{
  "d_mlp": 768,
  "init_std_up": 0.0347,
  "steps": 3074
}
Each number is 128 + 32 x the weight over its row's rms, rounded and kept within 0 to 255. Layers, rows and columns count from 0. Numbers have three digits each. The size before them is the row's rms in percent of the matrix's.

# up: layer 5 MLP up, 768x192, rms 0.116, rows 629-675, columns 0-63
# down: layer 5 MLP down (transposed), 768x192, rms 0.12, rows 629-674, columns 0-63
up629 101:129092160068083135101114128118131143131086141107118139157087066140152140143079171134162143081178154159091146131122144066117108226146074217151175137134155128131133086155144051071148087091141190
down629 102:117105082143124106149078090112076135114124156131140162056139116143117128071119063160129127123116151166123114107170114165161181166170198079140134154145140107081144107172082113091150121112085160
up630 100:098194142182175171079084152160156115129147127130075170157083139171131140123098112136128071145112190093154119084136097139086147160105131109096118122120167133131112136173162144170134100101092158
down630 095:100123140150079155118197087146178134071095170105155136125132083168144131196118155104169134129114127131143141048155078130114149101138143125106152110119123195136123072097114180063065124151087141
up631 098:146097059117116122128138090106111110104116062152145096083172145125082144130073082179098216139149116117154142096152124132190118117112090126163105152144159086096122150152130140080189096156135087
down631 096:110171130100096115111070111151084151156141115139133153137132108094166150160092161108162079134120117115242169141097144178126135115055079177218130119134147122134088160189102157132130191164163077
up632 097:103140135130122098094093112159142120108128121149123133098101151163129142154106135071119072147093140110171122134085114083141160119174159149135142103163141141152110082131193008152046089073072139
down632 093:181097101133163159155142078125147117137181096095103094137122114110124141180104130179126062036135147110133169116060146144166152174131102101103105112115105086088179208132144128159135066142105070
up633 105:105139117168182132087087155082163160148156120117119131126123148157133097138190134179102092188103097174114164165118120179095171121151115135146135124125153177121093151174120155119136142157199083
down633 106:105132143106174127168112189104128142133106069145083152112133144121082162112083100135083116150102125136166093150071065147135139134106093173140153113150149103136096109119107116085165219112117064
up634 093:113077114138103167202151168129129136096112091145132148077127089074169095107110097134108125128157038148124070101129135125139137151139103127158083124097160151146087125135135106117140133115132120
down634 091:136148151170151166135141133119118166166077139128062126159132158114107096153132195160178142163144164155125122103121084163167137172166113106065146120187129085144117075140174196074081116110133103
up635 100:107141136124140152128154161096045138146095111176101124113137162123102126145101119143135101089133130128083107136157151129114113119135100142095130144060132153151141113096087181140170145184108184
down635 099:127137138151115121112142178139253176144122161123151128131135155114141108159119133113106104129191100084113097100061112130091149110144107116148194138110085157091165139170095071118114119123102111
up636 107:107151140089159146102063103100171136153166121031132143164139185144117166107132188187094158107106127123094154177154046075132147126089097156117074188093144114115200170160149124099108117135091097
down636 110:179087152115157147124157094098144139148156101204123088126122137118068142204110061124147152110109124092105075134131114139084110142167120140220151088068173114150136135099129138126081125146133091
up637 102:151058037152091131126082123130153134134119059163207157099176122135124138163156060135173082179094140122106127094097120152128115133138113116105110088066164140151074124137140118110097114134136090
down637 096:144113109155073121154124114073123145154150133125170143154133129129154139104134107213078180129139114138066115100137106102121132102104092123148107148102165162125147128108198146192146161129148176
up638 095:128116069157078084119101187112118137102115096104101110121141111183121085101157153135110021202136123129163148120099162132119097133155116120084152078119135135184136129196142100122124208060158147
down638 103:107135101094083130081132097101118179187136155120122148169159095146115174134164159177128126153124152113182148098140141193076120114116099138136095101176108098168177088116089115128107158157110090
up639 093:127097120132119137104099127147147143161161172112146097180086150134115083108131127068133170196139183120093149119124104078118118105118130125125184104121184075153094137151195170144109095176124116
down639 088:144183164149131118117142183106124131115121139195087183164060180138078136162101110207082127109117134135155095132101127098174148178139130115072129148107111161169144110083106198118084111125094164
up640 101:133113154131089026098092117090146130137129137150125143122145109133145155114134211107135133125120122107183141146125138122168061152084146066093043097105187144160155176136105178122148148122128096
down640 100:110070151135100090151131130124076155104109164173148114094097110144114113126153172095080114175140137097118177158151115164070120106115144180173128082078095085169158101090156135093152129131127183
up641 098:128171135107134157126057130102092068106167136189111146189077133106079140074115147089169108104154163121178126121173153121162110096137136124098134118147089126100125191137164103108112116136098061
down641 099:184163135103116174147108132089105135110125125120174066107145088136147055083155164133089186138092167153151113050098119071094158088175110106089152198182155128145137124155169109116151119112091099
up642 097:090166138105082142142128126160097101120152106113125132075040105135122159092105183103110196088116136048108139167149164183142143086107113151106097148130202075186132130116112104142107139158228127
down642 101:143086098072102149069102119201089124103174085104123142096113094101186146069122050159131119117112089129096123081104064165138129167118124113088192156100120104125147160143120153096124187153134137
up643 089:089170149139117115121115147098136223194161142139135059115108132111156182100105189135081113195097152093084165077128153100168073111087174162114147175153131064174137103111137171139133134160137129
down643 099:119173154107120115154162167175114079150131155163132131187177146140171108156121111146124089142141142186177128158141127122090216155146118096112154078145100155143125161107119158180142122172146111
up644 096:179178071119160094127091086152101182112148116072071094143133120118124167148157202154096127115129156109059134081151176089105175177139208176158122096102088116108115146104145074074153094126123083
down644 096:150118146098123123142097102119114136145118153136129172131124121131119098050220125187126123171150192068170046136126133089097127058117080110107149153156108137130144057147147144133121156186108093
up645 089:147133124120162066106129099103182141098133123141148160163119158144097120135136080088156172162063163098153111067136135171131173102114150086118151128155098108125171168095167099099083081148134159
down645 095:073191115160133077154164151131137142171155086104139147106171110189125138115141114123130104142134160140119116166155131124138053139130158165168141123109107112127105094091178135093068150072125129
up646 108:156144086133159113154154098086158067146136103114155148154133115136144148128115121158130121078098123098136130126076115134145120127107145114143123135082176101135203187136139107113187110172117141
down646 102:074135132123172149090063153124087101121187135160085136082120096119164159167087131103147083147123122157150137104165128111148128147192100138160093111134142154105100132178135113078154185131155126
up647 107:107128044093040112151135138105084078149120125152204109080166172163128122103096143196088089114160118152140198079128180090056108126145129117165130136097148109106143178125153154084130121135153167
down647 096:148124176120143107134094087106094140139168119125151142139124116177112111137128140150086119046064103144087189128156189155135124114100161136156097170167120131106071137106185166038216077114133126
up648 097:140105194080118115115124112101103164165043160136120101171159139117161166128023110159105125135100060085147090162137153202167084126140128151127104158117106155144133133132171114129119107152118078
down648 090:109154154122114170072118090112132133117087111104177119142050167089167133129165140095132098156127159137166119121107108124084127122095103118105112130218168138144100159128091183211167168090144113
up649 094:175164115106118176078114139131127170157136128124125137164118168105041152134059080187173063091150160119181122104125147112175124138102134157116187151177111096096121152154102110127054142111103075
down649 095:122141068165123175158087177078110165080145166077084092179129141111062126131130131136155160079155131115109136110125133114128089115127135170125167125143149144095105069132160083108134115111160113
up650 100:132113076158224149097158194093174157090158170151132098101180105124137193115139143121156158119105114045119132099111095140127110138173132152167116146153115125151068079049184180119130181160138135
down650 102:132135112127089126107171111162156164080064174093096153175132122106106111119089075119165168176143155089120145089116069108166093128105132128140116073151152154134100093133138130074110140123154047
up651 096:157157160161176149132115127111139100165123158061190070195176075090152161082127086120114106112138134148109140167126111130098170135167193147147129107105108091130119192167145132072159199132130122
down651 105:132098107125128114136155091101059114156091109137120157166149101161113168113142134132097087069097196135068125126092115135114131146134158137104144201141105085114159162156108103091140104102115196
up652 097:144126131120107175155180118054100140133172151109158136123106095152104141092158125119158113115120098153097102103095154126174143098156076063155142176136126095195081160124154080132121099137128057
down652 100:104172092113098096175116094184097098139170112112128135103120140184126175131163115132105144142169103109119143155083105079156117126133131121163131061115090127088151110155146111093173181117160125
up653 096:140162148070143134128120195127127155138112107189144111165183171098153079048100162133089126152131128183150157195191158128129131116116149119100097138054128122143163143126131126090097110136164126
down653 089:067148165077110113166169152115122086091131128120137107122092111144135103132171063099137128103100139097149071184143104190139095094148157178065125095084077109176110125108191144117070125174103104
up654 108:192148111107103115095091147111168160133146108122144172124075130102201124169167097110198113100124120075136085115133157080136130115204087131138121114132102121079113087168129149171160190191145159
down654 103:160112111109087088105127106106077140092141100096180107133143106090168123051107146133168114146089099200115087162117145080155105201098171149124140130071137155112127159150174132150181157139107098
up655 102:109108153192128171161112159082114071146108164094117156148175177104158159121135177159071092075113136134069144089109120139124183102149103120126153155152166106173071110167080018138137138126121122
down655 102:131141111146102142133128155102087149121104144158125154132113143115209092124139151162108138099163150100135093118124097176127096082113066101121178122144118136176122157106114156114137096133129135
up656 105:166119142134139121113107062144121110140140139118143158115119128092119106102106141143159095100170133130079167196089157175076118130120162068102151100162086157080114156192091085187107148166158112
down656 105:165188090118146108105110107131088137150189158113178124138153125133126095108082154185170114120195136135134114113121113166126195136092123106135092092088093120084119103111180135151110134118129124
up657 096:120100144145168110128150132088161137120143150102138168104140117134145092148152102140167087119147124137164143121099148132046127122139123183160122149131191139201158094194084140077131182133125122
down657 099:137111195114085178134146129123153197175185110090132149119126107134080075140152131153185183083137099090167107143108105154112177149113077046144155128118098119086091147141159140123107166137127125
up658 098:059174178156116082117115106140141155137122098153119168132144176095143162182134106101159160096069103126116120063116159106164141152101134138145088167121172102125074134090142100105158142128140121
down658 105:106143162142089124119116128188128183139118179130168128143094131132135097124142063104148096148043125070162102175123121106138118079143116162139188149129190131141057153143098114145185120143138144
up659 107:127127096134143105157068050056154054187160082132109125096125142142087174172153135150132082111134152142134129111135110139111071075063100159142165104139160109073166162110213055096162173151127135
down659 107:210114095070098133092082093159123097094148070131154138170180101086119150131148148139209057188135102143100124132083068113136115114117140099158075085149154130135143089126127149084227122103160110
up660 097:137150146165144150184087142158125085139160117134196096119128082150108158104075141102154074090179147153134148131118166108109093111060070150140091146143152105129146177135098108093212061195120181
down660 103:156180166121172043126134147164126129115084095112117121101146138117107089124136099114136143171098119107195139156173136089176137157152113127146137146115044154102121168123196111125114102126164124
up661 102:119169121191155065152128101127122144137160123115085120167124154075144127103078123171102086115167134111144175116175140138105129119124083091071109123150139147093132175152137141088124089120147053
down661 101:070154109063146129165150138123122091156141153083133104146140098157177180124080183165123132134131107112070179143149188156093127125134138129094094168129178171193130138092128110147155089112074156
up662 096:129160126120112123184122106111161114123128107162142092106092177170130128166150193112140117165130194082155118116089171095126086111102073158135060131131150140098121137133127139142130136117108137
down662 102:138097105151081081129115139098152117105125139130135094110136139126094126177135129059143144174157099096112109127140144138148092101071147123110116141070133179150085037133060090119196068138132151
up663 094:133111124138148118184123131136105148041163139083133139091061134150177119170097172085140121126132156139168130112087130080192116137136066157115103060076142162112121159156187176141122123172154179
down663 090:088119160151125139074160134139133127100121145136092098117173153173157090118156120113094151109186108109126119070117151134150139126128154135106134125135092152121072194119140128128091176139080117
up664 104:125197131091150144161114148092130113109136143066119142088133128152136147104128151124145110104161154124080200154119154171084175181091109110118130149066117141110055161134118107176088071140136107
down664 099:071095080110152154141171080072099151107187117115129151113116103165109147089146142150164064094155101162132139178114141150068131110190140100132098108156108145117070100146063152153108157175158169
up665 092:177166161155123088114117086141121131095144098118094122180153187119154155070124117119096176121113138130123091042133158120116095195145062141135155116159142110091140148144177134113092147151164171
down665 090:118162158096160118050140092101104145141165136152133168117159130160093121147111117179096126138103152147160111128159091085172103125109107069116145185159098123133057139164090132134131122153094171
up666 093:117133105088205162161120174041119123146122124126143095144169114145079130119069153145125161085187125099157144113131157170095124145098116165120147127102129170172100132171101167108177139174044115
down666 103:058119134116106076119157133125054144105145116077118151086077109180124092110079158118125113132175131124114097166109176054159154132062066128170103168137098111134066091158104086110122117127137158
up667 097:178087066207166112109167160150063192088137164169133118105129095149143147137128112143122066104135135138129132098141078099112083176095192138142148096132109156112150149094120164149116117148120156
down667 099:070119123129136064118103134149100155146074190088157142089124111127113136146156134129158056135134132130158106142100148117134123132133116159143116068093052135110139193099104080150108140108098147
up668 108:143103107179127140151114116100100121212200122078099087167125188143088125164107129156090137131127080175113124145135093099069106108083100135089175115098139092142133150181091068138085120105133170
down668 098:113070150046135075131200127070152161098174099037168101147123138135110079134107116150136121140097112140084081171147101139101092105063106102091108120114165145202158211144107114133121110167188124
up669 102:100099117154149165100140121149106072078168181105099069038139137089167165117164135165130161131124123164143130147085066170136108120133137147108116129107145122074137144143191138117142141109189129
down669 100:150122112141159110062136122119183173129199148097138110099171130128062078130183176153084084140132116184138127120083131134091107086089133086156057167152081137136102142169147107098117087140158103
up670 101:154123057184127086152118153125182101134138111112150065155152100089129145129107115137084139175070125117164168146182214129101149139162096149122181144109105178099102117151094142130085200177187111
down670 109:119121115090138115091144058132163124130109080168141102162120086119130167128115104187118112117125125085152203078121153116068162121078129125191118130127161138132078183127084060120134192117113160
up671 105:059111098104162146091125134119128161126170123113081154167107171197089158148114123171128152170143148126168095134152149150088146103083134120159152102127182172124202133090145180056086129166086119
down671 104:112114123139138128107155135145158103150095172094176080166149139080075139185105107153195115057141089141067155103149129052169141147173171220165053089087114079143144151149101160109058108188125210
up672 091:064114112163100095121122100102048103089135113096140169157132142133106155129132099114177124163202096142092155171180112120096157184167149142111146148147228116175093147127130087190095144116169178
down672 102:101158117185076094211092123130092110092117136121158149156113076117119122150108101037164097121077143122121155114164095119120121158111096203196122095080188163105161122118065138212125155112180143
up673 107:097079122109098089128123151127181098191067155088119121135129041092102130118142163095116153134150166040113107160094165164125156169106103150061104127156192097101078133114105119132073151152096159
down673 092:144130169110087072139133127134088121097125145121182112113137143140167145172138106188129106141085088163088083135134092119109079125170110173084163166181114135156119121106150143117103105143138068
up674 098:169177179172098118164129132147096138154085152119086228107102144138136138102070103153124099094179103074096127082101158118121075134100125133098148079151126105161124163118153167101134071090099104
down674 090:174046114078196068185112124095191155132082127125105093117140160184099120137103113154150171144131093119146169128081121160154155084144153141110123185157098110081077140152155107114133119164158125
up675 093:158096084122069131160109082116163116110133097094094155178137133148172122115127188155105123147091069197101132113146152140124161059088143103144091093122127139128126165121136041111148077146196100